From a checkpoint of a small transformer trained on Wikipedia: a variant of SOAP for these matrices, 131M tokens.
Each number is 128 + 32 x the weight over its row's rms, rounded and kept within 0 to 255. Layers, rows and columns count from 0. Numbers have three digits each. The size before them is the row's rms in percent of the matrix's.

# down: layer 3 MLP down (transposed), 256x64, rms 0.338, rows 201-214, columns 0-63
# gate: layer 3 MLP gate, 256x64, rms 0.411, rows 202-214, columns 0-63
# up: layer 3 MLP up, 256x64, rms 0.372, rows 202-214, columns 0-63
down201 104:168083157180122166187111145139124129121067122126143161115196192136146099144147116086173127161184079145093117077097132127176108123160106143157140114067122155118180131145110156095134111066088124
gate202 128:175096125155122145172087192135090118139041128152105132162165121127147107130147124180144096105107135094150159111167105120137132134072182110160191071132138113038104151116085125147122156094119151
up202 119:109141140136169091105154093073090077070151158101096077130133092138104099081125108115114152120116137162142129149089122133199063123149150122119127170118144177237165129144148156104106102092135116
down202 118:144153178130121175111138179118108086088119147103120098090127183115113161115122101093187122168163147159186101135109143128179110134125123053099119144125170093113161181075163113107068182101169126
gate203 105:106137123100113167112105167147144162115132092141120106121139158091147181111171179106104174095110118122125114165142169094150170118145133157135128161139105114109219223082123151082167097132204136
up203 105:201124111067114053145156105135111109174103173149158124165117123128114123124086091134159141137138150147154147132138129157097092088123086107097148111073160167211078062134118119149136171166104162
down203 100:114137101109056162101150052125122125126124136148108186191171091124147107085194133151166132183115142144097107132105123141123054118087143116186069159108124158153162130156138160102125087108156101
gate204 120:178168168116126102153106142139136133096105150101166115103093092087170157054098176133133095085065141145132138135096158124157159087109129204132137122127133151140209133162076107125136076145109180
up204 130:171124118118155099183145168139108138155090151128162108096137117100168141123104116089134095105121069157131138135094217160098092105111068143177101104173106151121165130177130087210145128186128121
down204 120:158177197104150146098094045161129160141126110110176153103170088154140152167152121148140179131132138112135132063181099079094137150123158143120143135185111095083105060170101106119106160117140126
gate205 084:143071155172161139100165095118180126154144124096087155123106107154169108195094125165100137171082125158107139160080179100198111124153131100076134118126151062122146144136081108142124165179082134
up205 096:112176111073125094102104128083077116170156097107171086173094177162081118087151175129109138128191121162175111092130100166070137146106133127192110164112119151130139130131205145137151118099160142
down205 102:133155155124099179113107168125100101081139148133141113161172103115137117176132105091118096152102166098126135138140169170153150061226106099167134137112130062147166181169111156071111131179137099
gate206 106:135097117126105161117193119129122084128136128113148142097132099130086140174137118074137125159103183165152134080129105097136130131194130115123108138149037160142166084108061163136074100084057107
up206 123:113121147098099160121172152119141131102150151157158138103175093132109137164173129095094131166100159138133107115086134120124161118151110130150099102162095191169206161173058182116141072045106148
down206 121:122185185087114151098143173103143159097121106138143092089107142154098110075087138144146109103113096087139111122157127177081160130163140134089173145210106145095144159115156127063169124208114134
gate207 082:164097160171140097123068083138139116181169179168156057151122124127106090089081131111107078149103159131133122123075169102090068148118124162164088126137124150091087195163132136142138105140133172
up207 084:091140094117136125178073159092094098095112126090080153127124172127128169132191135117103182103109084126136160147133184168124173071138137044147123121118100120124180151168137075113104166161142166
down207 089:135145141137174106118122104130121114135142170173170072152129084154130056076083168189111144131149133150161208130108112080116088099053159148086125109106175137116139143129134112151183106158166145
gate208 089:128142119101085124069134111123135174143132037148095129214132147112175126111111140121162155097175094119106133195165132111114100079103130114072095145126106123084144150148145146129084092170180173
up208 088:117136163142110145142154095196137102156148165167186119159131087122152096111109119193171141111100167170132136163074160133101183190150144139143141094128100068170197150153102081123144112120088106
down208 092:138085144105100117155097112123136130191057157121138183143180109152171101090160116057175132151150124143122171128119140083201138082110135094108090100149139120094118135137046157133150131075107119
gate209 082:132136138147116120070161100147140106114143153084162109177108072127098100142152117119160122083148188135176115133169091100161132118100192139089197089100144123208137124109105187108123070167154141
up209 086:089133149116175114112156108135146126137108127114120163100147175154185144176125133133103132166169079089141141165110146188089104162093101135173103159192051116102131142141151062184111157073091128
down209 088:172156094178159100100151102145147151220098125078158136121128109126138103153128152103113142109178101135134171076165140133140105083122189084095160155131137094144060102141068133102140058140147135
gate210 168:129069097103032156121147131168158139137136098100116178119113132102165120160165144120118110158157134099114075169171131091122096133119155134131024153134069156113135064133144139182156119124143148
up210 162:184097108117143144110098121126156045109153121041114163082178112147085139126121153118083153170148099128110082166170180105121151071106158149160097077159136149138164110163099079153125125114145129
down210 136:092098091105099134199105129157128116120109084103120105143080119130129121153143091151113177169075185070160143134110175190154149180122183117108126118090111143190145125162123152135122063135176167
gate211 117:135130138121078135148141086177126096118163134148162168077100115114082123129178107034107176175149121024133111132141139094150151181135136119137085130073139144106111086126130147127103178096152123
up211 115:117136139113065120155170129183109180113162087171186153150182131105165161167120066060148101145109149092092149151132133093154179152169128120107117091124089133126149095090091098187125150123156158
down211 104:160127163140142128111140194108095138089181119118105096162123100148141191139152143123145124108088158165075131126145095127115197103107060129095152144112144118131158166216115137083090088173139186
gate212 094:170126102150106115128168100181121101152101109090128174043137079103138101118133157083115153109101132139137146149128108147195095103120126149125110057178172160059141080094073144142128154146177123
up212 105:074174172108151132120176232099163152134108173153209143095115108082138115118152105152140128100119104133166101106128136123112154139099115123134102180164168110159096146141141145119136130054079174
down212 101:161141144061102072106154103160143157175159128056158131115158140109121105114120089103061056125187117138130154096120090106155075140152126134138139105156156209132151135169134178112126136165159142
gate213 102:167128098102138160140107185101137096107093125083103139127101132181130132133154164168153099137172105165157136161129207085152171119184104082143120103172158104142121106087178122068175158075164145
up213 097:144074117219099082141147085132153119191126116133062138112120103123086108188110159106155126138102110124106100098112057134125113169101138127130127173133100101152147088129140158193103063161162140
down213 103:107097147193134112176104069132167085189124213110079104121123149178113146145150139101131128203122122130143096097101114139086073155114149100107184109105113140099142133168112129136091178172118111
gate214 072:085138106147161157151094124073159117111139176126173106101100177097151131135162129182141184075121092167139145147057123136138119094152121183189123139143190084107083101100154081169141139106133165
up214 081:119171093127055138124128150157151195068157104200134133131158119064147106117096169132179152135078103103100131138158200140105110110125123147148147124140090089132159134176088114100102109145194147
down214 085:190130131145139104123174104145108155159100069068015118122107124151115142104106119067117162142145174091119157165224062109125121138098140101114126139092126158115135139144093142135118114123114116